python train.py --norm_eps=1e-06 --qk_norm=true --train_tokens=213900000
Each number is 50 + 12 x the weight over its row's rms, rounded and kept within 0 to 99. Layers, rows and columns count from 0. The size before them is the row's rms in percent of the matrix's.

# layer 2 attention output (transposed), 384x256, rms 0.103, rows 242-255, columns 0-127
096:49 31 60 60 52 56 31 45 49 63 40 57 47 79 40 53 62 52 45 50 55 69 62 57 33 56 45 35 60 54 43 78 49 30 45 58 59 35 73 49 40 31 54 38 32 50 49 54 50 59 61 30 61 47 44 47 41 39 60 78 64 44 71 49 52 43 71 78 50 43 49 50 68 43 53 47 61 68 42 24 47 46 39 45 47 49 44 46 58 37 60 46 38 44 80 61 66 60 39 38 35 35 59 55 48 49 28 50 41 27 65 57 41 36 24 47 57 60 68 24 40 53 62 47 64 30 43 38
104:71 56 57 42 64 71 56 57 24 43 56 41 55 57 38 42 43 36 70 46 60 48 66 60 47 67 29 24 60 51 53 61 84 54 62 61 32 43 37 44 56 57 51 58 54 47 46 28 75 47 38 41 54 54 56 40 37 20 60 54 33 65 33 47 67 50 63 44 53 69 38 61 39 25 56 50 38 51 58 52 49 51 44 62 54 58 52 36 51 68 39 56 36 49 45 51 36 70 39 51 21 63 46 51 52 52 49 81 61 64 29 44 40 30 69 43 43 59 48 57 41 45 42 64 67 47 69 60
106:44 34 26 56 43 43 36 40 52 43 60 53 47 38 52 42 54 45 65 63 53 43 54 54 47 49 41 63 39 60 40 27 57 62 37 60 42 40 46 56 54 48 53 47 79 20 55 66 27 42 51 70 73 41 65 70 63 61 49 53 52 50 54 53 55 77 67 41 59 48 62 32 56 55 54 67 70 52 50 33 57 26 58 40 38 43 70 60 52 43 40 19 33 52 54 52 80 51 39 40 55 63 56 44 49 48 37 46 65 54 59 64 53 62 28 41 71 44 38 64 55 42 53 53 60 52 48 63
103:53 55 56 48 36 35 44 79 34 44 59 69 71 44 67 52 49 45 70 61 52 23 35 52 35 48 50 72 51 46 48 54 32 55 54 34 43 51 50 45 53 51 43 65 45 29 50 39 44 43 53 59 68 64 43 56 56 63 41 60 57 51 57 47 48 38 69 21 57 29 57 45 30 59 52 71 48 62 36 65 24 47 69 69 38 29 52 70 44 51 43 49 49 61 62 62 38 58 60 32 45 56 64 46 50 25 49 64 61 29 73 51 71 35 15 43 59 48 46 47 56 46 22 46 55 57 29 58
113:67 54 85 35 60 68 39 85 41 60 39 38 52 57 42 50 47 65 67 63 79 54 37 57 48 39 71 41 44 51 55 30 44 58 43 30 49 63 63 57 56 59 61 30 53 72 49 53 53 72 42 49 57 49 52 37 52 57 56 51 43 48 49 50 56 60 49 64 43 47 71 56 55 58 27 69 36 67 34 46 51 55 59 36 46 50 59 41 46 51 57 34 51 61 33 44 64 74 63 35 53 34 48 37 40 45 49 51 48 38 65 40 29 54 48 39 45 43 67 48 63 58 50 57 48 64 30 57
103:50 72 53 67 50 48 50 48 64 50 56 43 59 53 64 49 50 50 58 46 36 42 19 38 34 43 45 57 65 23 58 31 59 69 44 54 56 50 46 56 45 50 39 65 38 56 47 54 67 64 62 54 57 65 61 35 56 50 55 73 51 34 35 76 46 61 47 55 27 47 35 58 54 57 75 63 66 34 51 49 52 55 60 31 26 45 54 50 51 46 35 44 50 41 66 46 67 60 32 52 62 66 39 40 58 39 76 59 57 56 60 46 49 51 62 38 41 53 31 57 63 60 27 13 49 71 73 47
104:44 56 61 58 48 58 58 41 46 48 50 60 37 65 46 78 56 45 52 38 83 37 12 39 52 55 38 46 45 50 44 40 42 49 75 41 56 60 40 42 52 31 41 23 53 47 56 39 68 55 33 44 53 70 56 51 51 67 36 73 43 52 34 62 51 58 54 38 44 46 45 38 32 39 58 43 65 60 73 30 29 60 51 71 55 42 45 51 59 66 44 39 42 32 36 56 26 13 60 54 60 53 66 58 34 70 48 59 43 31 47 54 56 45 48 48 46 59 56 55 46 60 42 46 30 32 61 73
099:46 49 56 44 51 55 62 52 19 69 55 43 50 40 46 78 46 51 58 49 35 74 40 34 64 65 54 41 68 45 63 50 56 58 48 19 51 55 56 57 36 49 70 60 32 55 33 62 44 52 63 62 55 61 65 39 37 50 55 55 47 30 55 64 51 19 46 65 63 67 31 35 22 50 43 51 48 53 63 41 52 55 56 53 41 37 80 49 57 64 58 43 58 26 62 57 45 32 67 50 70 55 37 30 47 41 40 55 39 40 54 62 55 29 44 43 52 58 49 44 69 68 60 48 53 46 53 43
106:37 56 40 43 60 55 39 61 54 50 60 70 46 46 48 54 45 44 47 59 62 37 50 67 61 61 54 42 60 56 46 43 41 59 46 40 74 48 69 44 45 40 70 51 40 44 42 43 57 48 77 61 36 80 45 41 37 52 48 57 55 70 51 29 50 39 46 48 47 64 54 36 58 57 64 61 52 67 49 56 40 40 53 47 77 57 69 49 58 51 46 82 36 66 53 80 39 51 63 54 41 63 72 55 62 61 42 61 36 51 57 44 65 78 33 23 68 22 62 53 62 58 53 44 68 57 47 52
107:41 65 68 47 45 57 23 45 56 33 44 59 53 64 56 63 10 66 41 42 32 51 56 54 51 43 79 64 38 45 68 77 45 49 49 41 24 56 64 44 35 70 54 33 45 44 69 49 43 53 48 49 43 47 54 64 24 51 40 40 41 60 60 47 43 66 34 37 56 53 42 47 47 52 48 59 54 43 36 71 57 58 49 48 58 36 70 51 36 47 54 42 56 69 55 52 56 74 37 61 55 42 53 47 66 40 31 52 33 35 47 62 39 29 51 25 48 34 39 37 56 48 55 50 64 65 35 53
106:52 76 49 35 61 51 54 33 49 50 56 47 48 70 45 43 45 67 49 71 47 69 57 43 53 48 42 44 45 82 33 67 47 34 61 64 52 43 61 59 70 66 52 48 44 50 43 43 74 56 55 57 64 52 53 35 50 42 47 64 37 47 53 43 30 51 35 63 35 58 37 46 61 53 44 34 67 51 54 52 50 65 53 63 57 58 56 57 61 64 36 44 43 51 32 41 54 44 32 51 57 32 38 35 44 31 53 59 41 51 63 46 48 58 47 51 49 31 50 42 43 61 54 53 49 61 41 47
109:49 53 46 45 65 42 63 68 52 53 66 57 37 50 58 59 39 60 77 44 46 66 50 66 50 44 43 68 64 38 61 63 54 60 44 54 14 52 48 19 38 44 50 69 61 68 48 50 36 46 46 53 54 52 44 55 52 47 47 48 34 34 25 45 38 40 39 49 52 55 41 28 46 51 74 43 42 54 45 32 33 70 59 70 56 70 69 45 56 45 43 45 20 45 67 45 45 48 51 46 35 45 64 40 47 41 37 36 32 60 60 36 40 59 49 60 57 52 61 61 40 51 29 53 69 59 57 49
105:39 41 47 59 48 60 48 37 58 49 48 67 61 44 40 60 53 47 27 76 44 47 67 40 48 47 38 55 73 46 36 21 52 45 46 56 49 54 50 54 60 47 69 64 65 52 50 45 33 53 45 49 24 51 34 40 45 29 62 48 61 41 23 55 55 43 64 42 65 35 35 59 40 29 54 54 39 36 42 32 70 55 42 61 57 49 37 61 29 57 73 47 52 45 69 64 31 57 56 49 34 45 45 56 54 61 51 66 56 67 45 45 39 84 49 43 63 49 46 40 40 48 47 59 56 59 49 38
109:31 41 51 60 40 55 50 45 62 64 51 50 31 43 45 52 48 41 36 63 46 65 35 40 57 49 45 47 60 43 40 76 54 50 59 55 41 33 38 43 29 70 56 49 43 42 46 79 58 58 52 45 56 64 51 46 22 77 63 62 35 40 62 71 58 45 51 56 54 66 43 25 43 27 38 48 29 58 28 61 77 55 58 82 33 42 38 33 54 54 47 57 56 62 62 51 55 50 49 51 49 41 60 49 33 61 22 56 41 56 76 42 63 54 58 49 64 52 55 52 32 27 52 38 50 67 60 36
# layer 2 attention value, 384x256, rms 0.171, rows 243-255, columns 0-127
105:19 50 59 48 60 43 48 46 63 32 70 71 57 37 59 44 54 47 47 44 47 52 49 56 80 49 55 61 59 54 71 79 41 70 33 51 60 50 68 74 28 57 49 45 50 58 55 39 40 73 66 43 59 66 28 77 59 51 58 65 68 36 74 40 44 46 62 37 52 42 62 42 61 73 47 56 58 46 40 59 51 42 43 40 58 48 53 55 45 45 53 58 29 38 69 56 48 65 35 73 67 44 44 70 30 54 34 61 49 47 43 42 39 38 66 49 72 36 40 47 41 34 41 33 55 42 62 49
104:23 45 62 61 54 42 58 35 55 57 54 44 55 65 26 49 51 64 54 37 43 46 53 69 33 44 57 48 30 51 37 70 52 25 51 29 48 42 44 56 50 44 65 61 39 38 29 51 61 55 56 48 57 46 37 33 59 54 45 50 56 42 32 28 26 45 60 41 50 57 47 57 44 68 56 49 51 65 48 45 26 50 31 41 73 45 64 45 58 57 60 54 60 67 33 32 54 49 36 56 52 56 52 37 34 59 53 51 50 50 33 48 46 30 79 55 32 40 52 54 38 47 42 44 56 50 39 13
103:55 46 40 47 53 55 64 44 36 41 52 48 50 40 34 65 61 50 33 39 66 57 50 64 37 51 52 58 37 51 45 57 58 42 47 49 37 52 42 29 49 50 45 46 42 41 24 51 61 67 28 73 58 62 48 47 50 43 38 47 60 53 33 60 57 62 65 51 61 72 50 48 50 46 23 50 51 38 40 51 53 75 54 21 57 48 53 78 51 19 54 44 43 35 38 47 52 38 47 63 52 59 54 51 53 61 40 49 38 47 62 53 35 40 65 48 50 37 48 60 46 45 58 41 45 38 64 42
111:41 55 27 63 57 37 74 50 41 52 58 61 35 49 51 56 55 54 68 53 50 50 49 29 53 67 58 58 36 56 44 78 51 28 72 72 47 58 40 36 52 44 57 37 48 24 59 46 51 44 33 64 33 32 58 63 46 27 59 37 60 74 65 57 48 37 63 65 48 55 60 52 56 48 53 39 51 48 62 40 56 47 61 59 48 43 60 21 29 33 31 78 36 45 51 52 48 70 19 56 66 64 64 60 47 50 55 45 53 67 61 23 50 65 72 53 49 39 41 46 46 67 47 42 57 55 38 56
101:50 27 41 42 80 70 53 33 35 64 56 51 44 51 67 74 49 61 39 60 62 75 73 50 51 51 46 57 43 65 47 78 57 58 55 49 59 56 67 48 47 54 56 61 58 44 50 41 42 31 37 42 55 46 29 60 47 49 59 38 49 32 42 51 56 39 32 41 66 62 68 33 39 56 32 43 56 69 56 54 63 44 40 62 56 66 45 38 46 35 46 63 47 70 41 66 63 61 67 64 42 43 43 57 78 39 62 34 33 50 49 66 67 44 46 23 43 60 64 50 56 59 63 57 55 37 40 41
106:43 75 53 54 45 55 58 81 23 48 58 29 52 56 64 32 43 28 47 63 34 56 63 40 61 53 60 33 55 52 53 67 57 46 33 70 41 56 36 50 45 69 60 62 83 46 48 56 32 65 59 59 45 62 46 55 46 48 26 65 65 38 53 52 52 46 52 59 67 76 53 51 26 52 52 51 39 43 41 55 68 67 58 34 54 74 42 45 41 47 29 49 57 52 48 36 61 46 29 59 44 71 39 37 50 41 45 42 48 43 57 47 25 42 57 59 62 55 57 39 57 53 44 54 51 45 44 55
100:48 65 62 66 52 41 42 42 49 47 48 41 28 46 45 42 37 51 35 53 42 34 70 63 41 48 63 49 41 55 44 50 58 44 50 58 28 42 62 52 50 53 37 28 82 69 35 38 70 44 52 30 59 29 53 65 52 58 67 29 65 65 57 50 64 47 64 39 68 56 63 53 40 17 56 68 47 52 45 53 63 57 49 33 69 72 37 46 56 62 43 51 39 56 51 87 25 34 51 39 38 63 25 55 69 59 57 46 49 57 42 68 60 67 59 54 42 41 62 45 34 55 65 59 50 37 57 35
104:35 44 53 31 43 56 85 67 39 58 58 42 43 52 36 79 51 56 52 38 40 49 37 62 35 61 65 60 41 26 37 60 65 49 40 49 53 51 35 56 82 53 49 42 61 54 50 58 40 54 56 70 64 67 48 42 76 27 55 51 57 69 46 36 82 69 83 69 39 55 50 33 62 48 36 50 77 30 55 34 51 56 67 44 54 64 47 59 62 72 29 34 56 59 37 53 41 61 46 58 50 63 51 51 56 34 52 60 42 42 67 55 50 42 69 64 51 60 52 50 56 49 55 39 66 52 38 53
104:50 29 54 53 55 33 52 52 41 46 50 50 50 49 57 48 50 88 60 58 64 38 39 55 49 56 57 49 61 50 46 39 64 63 37 60 63 36 66 49 49 31 51 43 49 43 41 67 39 52 59 67 67 71 55 21 70 32 59 49 47 45 38 81 46 68 59 78 52 56 52 66 47 54 54 73 53 49 41 68 64 50 48 49 27 54 26 43 51 69 33 54 55 46 47 34 52 49 45 42 61 53 46 70 45 44 61 48 39 59 68 31 73 56 58 72 57 77 64 50 48 55 47 35 38 60 62 75
108:33 62 73 71 32 41 35 40 56 60 70 53 66 31 77 40 55 51 43 45 58 60 52 55 46 58 57 42 42 49 57 67 64 62 38 53 71 78 65 51 25 37 61 31 34 55 40 49 37 47 54 60 34 51 35 27 47 49 69 47 57 53 55 27 67 62 46 40 58 34 51 59 45 27 59 59 42 49 53 55 26 53 36 39 43 37 62 45 38 54 51 45 41 62 51 63 48 55 61 61 63 73 72 48 42 47 40 40 49 28 62 43 43 39 41 50 56 49 59 35 35 50 59 50 45 68 24 53
109:32 44 58 48 78 56 39 62 39 53 49 39 60 57 50 69 26 74 56 64 51 56 22 30 68 58 67 52 44 36 71 42 38 42 33 47 80 57 50 59 48 53 49 48 52 33 37 71 59 57 61 63 44 54 49 53 51 39 37 56 47 48 33 46 47 53 51 43 65 49 32 34 46 57 45 35 37 33 53 25 53 52 50 30 46 53 40 48 42 49 51 61 46 38 50 58 50 59 33 52 57 55 34 37 53 48 70 61 50 51 53 67 75 70 39 73 58 40 32 31 44 48 63 47 54 38 62 43
102:46 56 49 42 56 38 63 62 46 33 56 44 14 53 51 50 49 61 42 50 31 52 49 43 50 59 33 45 37 56 48 77 52 59 53 52 59 35 22 51 37 85 43 58 57 70 45 59 40 41 57 57 57 61 53 33 55 44 49 28 27 55 38 36 50 64 34 54 31 53 67 27 43 73 61 37 44 53 72 50 34 48 45 26 62 54 80 55 39 61 41 56 53 43 34 47 50 46 53 55 62 54 55 41 46 45 46 61 37 64 63 71 49 41 32 51 36 65 49 46 51 64 60 31 66 24 52 57
106:55 55 35 44 47 50 53 29 34 40 56 34 69 45 54 48 52 52 62 41 50 50 58 53 34 36 37 66 51 45 51 41 77 46 61 49 60 48 59 48 52 37 52 52 58 63 54 69 30 68 59 72 42 37 45 56 50 62 64 46 49 52 63 39 55 59 57 50 48 66 62 69 55 66 60 52 27 52 57 75 55 46 58 51 36 67 49 53 34 62 22 51 31 52 48 60 36 49 50 32 45 59 23 36 39 72 56 50 57 46 30 57 57 49 40 54 59 72 49 57 65 52 43 45 17 52 68 52
# layer 2 attention query, 384x256, rms 0.173, rows 256-269, columns 0-127
095:35 49 57 52 52 53 62 52 65 80 39 50 63 67 73 40 42 60 53 57 19 49 42 47 51 46 39 47 55 45 41 56 56 60 50 63 55 45 60 43 24 75 59 56 31 59 34 60 55 52 34 39 66 38 48 34 62 56 55 60 45 48 35 38 54 39 55 56 53 49 48 41 52 30 34 52 45 67 56 48 58 45 52 56 48 41 62 53 63 59 47 39 34 51 45 81 49 50 59 57 46 64 33 47 63 35 46 68 49 29 55 39 65 32 56 73 60 65 39 40 46 44 79 50 60 47 68 50
092:49 34 49 60 46 38 44 64 56 65 70 21 33 63 33 43 47 64 49 59 37 46 47 53 68 79 34 44 47 41 31 61 41 57 48 65 64 81 58 44 29 54 38 47 65 60 39 57 49 32 42 79 46 45 62 50 43 31 57 60 41 42 53 64 40 58 33 46 33 66 25 70 45 38 47 50 66 38 36 61 54 63 55 48 39 62 58 39 27 42 50 58 66 71 42 44 70 48 69 54 60 42 56 54 66 55 49 51 57 61 68 42 46 59 50 54 64 52 42 52 53 51 53 41 61 61 62 42
084:21 50 65 54 24 56 40 44 66 65 54 54 43 52 62 56 67 49 69 58 80 31 55 58 47 47 40 47 62 26 54 49 44 35 40 54 56 53 64 45 58 65 53 45 47 56 56 55 31 47 69 53 72 49 53 40 75 60 53 76 53 66 51 48 52 49 44 31 43 58 49 41 35 44 39 51 59 65 66 65 54 40 30 44 37 52 49 45 59 58 41 39 44 47 63 62 72 58 39 76 50 37 74 37 53 27 53 73 60 68 25 56 22 61 51 61 58 65 59 50 40 37 61 53 45 47 32 52
087:45 54 39 48 48 39 46 50 58 61 52 40 34 63 33 76 59 66 35 67 37 35 56 60 63 52 37 53 30 56 45 44 48 64 40 54 54 54 41 28 48 50 48 51 57 49 38 36 46 76 63 37 43 43 50 66 75 45 34 59 61 50 72 61 52 60 58 44 38 60 68 60 53 43 29 40 74 38 63 51 55 64 57 46 59 69 43 51 32 46 64 36 47 50 58 32 61 37 52 59 54 53 59 47 52 58 61 53 73 35 44 57 49 44 64 57 54 55 46 47 50 50 54 69 64 50 55 37
076:61 42 59 40 72 67 28 49 55 40 30 71 51 45 50 41 48 42 41 77 52 60 69 58 64 41 58 52 30 50 61 51 43 66 22 23 46 57 35 56 54 42 54 52 53 64 34 57 30 30 51 47 43 48 51 56 67 35 44 52 44 52 46 66 55 53 42 47 58 47 24 54 47 58 53 79 24 52 32 56 50 58 57 45 41 47 42 58 35 39 68 49 51 62 41 43 53 64 51 43 62 53 52 57 55 47 41 67 39 36 36 49 53 41 66 33 49 52 51 61 43 31 59 71 61 61 54 31
081:62 47 38 44 47 53 59 37 49 65 40 52 64 48 44 37 54 39 66 55 45 47 44 38 51 60 69 49 57 50 35 82 45 31 55 36 58 25 49 61 69 34 55 61 62 34 59 30 81 59 40 52 50 61 48 64 59 44 24 46 48 53 42 57 62 57 35 35 25 40 33 52 48 62 42 50 59 43 59 50 51 53 51 34 69 31 62 59 46 68 25 52 32 59 61 53 69 61 73 52 36 53 48 32 60 68 55 48 25 51 39 57 59 49 56 50 54 56 46 59 39 68 41 23 40 44 44 62
074:54 71 42 58 55 45 67 49 25 49 53 41 55 45 22 39 58 43 60 51 55 51 54 57 60 45 61 55 38 37 34 76 58 45 29 53 44 51 71 62 54 53 58 46 69 52 37 43 61 34 58 27 68 64 65 53 66 53 35 37 56 55 44 32 45 44 50 35 50 40 74 67 58 45 65 56 33 59 47 45 31 56 52 45 54 55 52 58 60 28 58 60 37 55 62 45 42 67 70 39 50 37 44 73 49 37 48 40 31 43 64 44 54 24 42 50 49 52 49 44 47 41 53 49 45 54 62 56
077:48 56 62 47 48 79 50 51 32 58 53 51 62 55 40 38 44 29 44 42 40 60 50 43 43 70 22 60 42 54 36 51 35 65 60 45 64 61 47 63 29 48 60 51 47 58 58 34 49 43 49 30 49 62 64 36 41 62 69 45 44 62 36 45 47 59 54 53 43 34 38 49 79 47 39 22 42 41 56 38 55 58 53 63 38 60 74 60 61 33 43 45 72 74 31 23 37 43 39 46 63 43 25 61 46 64 38 44 38 32 69 60 53 49 74 36 51 44 61 56 69 39 23 31 60 52 42 51
079:49 50 50 49 56 56 69 37 44 79 53 47 38 68 38 56 57 48 12 46 55 36 76 30 48 50 44 56 54 32 44 67 47 56 62 46 62 42 55 56 61 32 43 73 46 39 61 49 29 42 21 39 31 55 44 60 25 47 43 68 56 60 71 46 45 45 38 63 41 43 42 54 45 46 44 42 65 58 50 60 53 60 30 35 43 58 48 54 28 53 48 50 57 62 43 43 35 51 61 53 50 52 42 61 53 46 56 44 49 42 53 53 38 52 41 53 29 51 30 53 54 66 39 38 19 60 59 60
084:64 57 21 42 51 40 43 61 81 47 59 64 66 62 56 51 60 59 38 50 52 45 35 60 59 56 78 46 45 72 36 62 52 38 42 57 52 56 60 59 45 60 49 37 55 40 35 40 61 62 64 35 52 38 61 58 48 58 56 36 54 50 36 63 47 21 50 49 46 59 29 37 32 60 39 76 54 58 58 55 36 72 36 55 56 49 44 50 83 49 50 30 44 56 55 53 48 64 48 45 46 62 46 59 54 39 62 46 49 42 35 60 54 63 58 76 30 35 55 58 55 38 65 36 36 43 73 36
069:45 54 44 44 60 43 71 38 42 39 65 55 61 49 52 48 43 44 45 49 36 28 44 51 46 58 46 67 38 43 56 46 52 49 62 53 54 41 22 49 40 49 34 70 36 45 58 58 22 43 28 47 48 61 58 43 33 20 57 31 68 25 50 45 58 52 63 37 53 56 52 39 27 60 48 56 66 34 52 22 43 23 40 50 57 52 39 58 45 64 25 60 51 48 45 56 64 52 66 30 52 49 52 44 25 64 35 31 19 54 41 58 68 56 36 30 58 38 57 39 61 46 45 53 58 54 51 50
076:47 47 57 39 48 50 48 29 45 60 56 35 51 73 72 52 25 45 43 55 43 53 56 69 38 60 54 49 63 58 52 53 31 55 84 59 45 46 19 34 48 54 51 44 77 40 67 53 28 37 31 39 35 57 33 61 56 47 65 43 47 45 45 59 39 47 35 48 64 50 48 42 33 55 50 24 29 63 44 69 58 67 55 49 52 63 09 41 37 54 31 50 56 52 54 49 58 49 49 46 45 42 46 33 45 30 72 40 37 75 44 61 42 72 56 43 65 46 38 37 52 40 46 60 66 39 62 57
075:67 66 59 43 51 75 32 37 63 54 64 51 49 46 63 68 44 39 42 66 63 63 53 46 55 64 73 35 49 40 53 42 64 67 59 44 43 62 42 48 55 31 50 29 56 42 55 43 66 57 57 42 64 48 67 71 48 47 34 56 45 44 40 58 69 46 48 66 32 37 46 52 52 43 48 47 52 35 68 58 49 54 50 69 57 34 25 39 59 16 58 62 55 56 24 48 48 26 56 30 35 63 48 52 45 48 63 55 58 62 83 36 38 45 53 60 39 56 33 60 32 43 61 61 50 42 51 68
083:59 57 44 68 52 45 45 43 42 46 47 55 68 51 46 64 47 60 68 45 63 52 43 63 36 51 59 48 45 58 35 53 71 64 58 52 59 91 31 52 44 44 56 72 25 58 55 40 44 52 44 57 49 58 30 63 54 41 56 43 53 36 28 51 57 40 54 54 42 55 72 37 39 33 26 56 62 32 55 42 47 54 33 44 58 45 41 61 53 64 57 49 60 46 70 29 62 42 45 77 41 41 56 61 49 50 52 31 36 51 51 67 43 58 36 36 57 61 51 41 41 37 47 29 54 53 39 33
# layer 2 attention key, 384x256, rms 0.164, rows 256-269, columns 0-127
089:62 51 51 65 35 50 46 33 51 62 44 41 41 33 44 35 49 51 53 22 41 36 56 93 49 45 57 69 60 39 77 30 43 39 60 60 59 71 73 52 80 47 40 58 72 56 37 34 63 35 61 39 67 57 62 45 70 39 43 63 61 60 36 45 38 51 72 31 59 25 31 38 54 47 48 63 45 48 39 41 58 68 52 48 58 42 57 46 42 34 44 45 39 55 55 62 60 50 59 63 58 53 61 54 36 63 68 37 76 48 23 29 65 50 41 66 41 35 45 68 56 35 52 72 37 34 52 73
086:58 33 36 60 47 29 40 39 36 66 47 58 34 42 60 42 73 40 59 28 24 43 53 47 62 58 41 27 50 51 34 35 71 65 50 31 26 58 59 44 71 65 57 50 46 49 41 58 26 53 57 49 23 51 68 26 33 34 35 57 39 57 53 59 43 59 39 44 43 49 44 44 35 53 72 43 44 74 48 39 48 54 56 65 41 59 33 37 64 49 58 58 48 29 52 36 51 30 54 67 46 65 17 63 56 39 79 55 51 56 33 58 58 61 16 41 70 32 44 55 51 36 35 40 35 42 55 44
079:40 41 45 52 66 51 57 53 48 52 24 46 44 50 35 29 56 52 67 57 12 47 55 66 65 56 49 71 48 51 20 48 60 44 41 23 46 20 48 58 45 52 48 39 41 43 51 33 18 60 36 51 62 64 48 37 63 38 43 34 75 59 28 55 41 60 43 60 62 54 64 25 60 39 52 33 49 43 20 37 52 56 51 47 47 39 58 51 60 61 67 43 58 49 33 51 52 48 35 47 46 63 49 38 45 40 67 55 41 34 47 46 55 44 43 54 31 67 37 56 46 36 50 53 60 52 61 41
093:56 47 48 51 58 45 63 49 53 45 56 52 34 48 51 60 45 40 35 25 74 61 50 57 67 54 59 45 36 33 33 47 32 38 44 52 46 59 75 43 52 29 60 54 53 45 73 44 23 51 64 42 46 47 66 44 30 65 50 54 47 41 51 40 72 61 58 30 22 66 52 52 59 47 58 49 47 59 64 52 39 37 56 50 55 51 64 65 65 48 58 54 39 48 57 58 29 65 59 56 71 48 40 44 40 56 46 59 35 32 53 61 58 38 56 62 35 32 44 34 29 65 45 60 26 53 57 63
077:56 29 54 41 37 52 76 39 57 60 37 51 55 43 35 61 63 54 42 52 53 35 44 42 52 25 52 82 44 30 40 38 46 41 66 54 38 63 43 44 42 31 48 57 59 62 39 52 77 49 80 56 41 45 30 54 47 48 52 49 44 44 82 69 46 83 27 49 70 41 49 41 51 68 35 58 44 62 42 50 54 54 72 42 52 61 37 36 49 35 54 64 57 33 64 39 60 63 28 41 40 74 53 47 48 53 50 48 45 62 57 59 63 61 46 58 31 61 34 49 53 43 39 44 41 60 52 55
089:41 44 41 51 32 55 51 48 45 47 58 58 46 35 58 72 42 56 34 32 49 56 63 48 35 48 36 38 54 47 58 43 62 61 51 56 60 43 37 48 43 49 51 58 47 54 60 45 57 58 37 44 60 50 55 54 57 39 58 69 44 39 61 66 40 49 55 56 36 64 32 56 51 47 59 34 56 52 59 44 48 55 46 67 40 63 76 54 63 41 77 61 39 52 76 51 37 44 46 54 57 43 38 65 39 63 30 48 56 56 36 73 36 65 40 50 87 34 32 47 61 28 53 69 49 62 50 49
078:53 78 43 57 45 59 51 60 66 49 23 52 52 39 48 41 26 50 36 53 36 38 50 50 57 35 19 60 61 52 39 51 30 31 39 39 57 49 42 58 53 32 35 53 52 33 68 35 56 49 32 45 64 66 44 44 65 39 30 47 49 36 29 42 58 55 72 50 54 73 49 76 63 38 22 63 48 69 67 50 29 40 52 58 44 53 50 40 57 48 48 48 39 43 30 47 74 47 36 54 57 39 67 32 43 44 58 44 54 38 60 68 55 48 32 58 48 48 41 80 59 41 53 54 36 45 59 68
082:61 42 38 45 44 28 68 30 44 39 60 50 45 37 43 67 32 43 35 34 47 60 42 53 61 53 44 65 64 60 55 33 69 56 58 46 59 54 49 51 44 87 46 75 63 47 46 21 60 31 43 40 59 57 48 57 46 56 41 55 42 35 73 60 55 19 39 46 49 53 46 65 43 46 53 50 18 48 39 21 38 60 58 50 56 44 37 47 57 49 40 60 63 48 48 46 62 27 75 78 38 58 34 43 55 32 45 60 32 38 54 40 49 54 40 55 30 51 45 53 49 57 42 21 44 45 47 53
086:52 70 39 40 40 54 60 55 65 43 63 68 41 31 47 57 69 54 45 26 54 70 39 24 57 21 49 62 44 56 42 52 51 75 43 58 50 74 40 51 56 52 54 32 70 48 53 49 40 67 52 61 48 51 58 51 35 42 35 55 49 51 29 43 20 59 32 73 39 71 70 52 32 67 61 42 53 41 50 32 38 57 49 81 51 29 68 62 44 44 57 60 31 40 67 49 56 33 56 50 51 46 61 70 41 42 47 44 50 53 56 55 52 42 55 52 59 47 49 31 48 48 47 45 44 70 90 44
086:38 54 39 71 23 71 54 43 43 55 60 80 58 20 56 44 41 56 35 44 41 42 50 55 41 56 90 56 48 33 66 74 43 61 46 46 58 44 31 54 44 41 43 50 63 38 55 77 44 47 69 39 51 51 47 43 28 55 69 53 55 62 56 49 53 68 48 52 51 50 45 71 64 48 52 51 59 57 33 56 61 34 49 44 46 68 41 52 56 46 61 59 40 29 67 46 38 46 54 40 47 49 39 51 41 70 32 52 30 45 67 43 62 72 49 37 45 58 55 53 42 48 45 61 54 34 43 54
083:59 54 45 79 72 52 38 60 63 61 47 55 47 50 49 59 39 53 45 50 48 50 58 63 35 39 46 25 39 49 64 57 57 41 49 57 60 57 54 48 56 70 41 58 29 56 60 62 50 34 52 59 68 59 39 38 55 46 52 47 69 40 55 62 42 43 65 63 53 24 42 52 32 59 34 34 37 38 54 25 56 44 25 42 46 54 46 47 44 52 72 17 24 41 49 34 58 36 51 34 33 53 48 47 52 50 45 45 57 58 52 56 63 54 41 58 49 65 57 37 63 27 58 63 38 44 62 77
080:57 39 42 56 70 60 39 34 39 40 52 62 49 48 31 38 58 47 57 45 21 34 41 51 60 61 42 63 51 45 49 51 52 59 34 56 53 58 75 63 78 64 58 58 65 40 45 52 57 66 43 55 34 55 46 52 47 51 44 29 68 57 64 54 69 38 59 51 32 58 40 42 51 59 22 72 50 53 34 63 56 59 37 19 52 34 35 64 48 58 64 42 51 59 53 47 49 48 62 40 52 48 72 64 38 50 55 77 43 44 39 50 82 51 23 41 48 53 53 69 48 50 47 61 51 47 49 44
082:46 54 50 52 54 36 46 48 62 37 33 20 43 53 46 45 36 33 49 58 66 57 49 30 45 64 59 49 80 52 38 39 72 37 62 29 52 21 60 54 30 59 45 26 50 56 45 44 35 38 45 48 38 50 36 53 43 47 50 63 59 43 39 31 60 57 41 55 45 54 50 33 76 41 43 58 59 76 54 55 32 28 59 53 66 57 57 61 52 47 65 52 57 55 32 55 40 78 32 70 39 59 42 37 57 66 45 45 18 60 56 22 47 45 62 45 55 44 52 61 65 68 41 50 58 57 28 63
080:37 49 51 55 72 42 40 78 51 38 52 41 43 65 47 41 37 41 39 55 48 53 52 49 36 53 53 42 61 57 41 53 59 54 45 52 59 41 55 49 21 37 53 53 53 43 38 69 47 51 45 51 62 67 58 37 42 52 54 49 47 37 52 60 54 50 61 61 42 21 48 28 58 46 57 60 62 50 45 70 51 58 45 27 68 46 51 52 50 60 46 17 53 39 68 75 33 61 60 52 61 79 38 27 61 55 44 55 42 56 78 44 42 42 48 59 34 48 58 55 73 58 31 46 35 72 59 60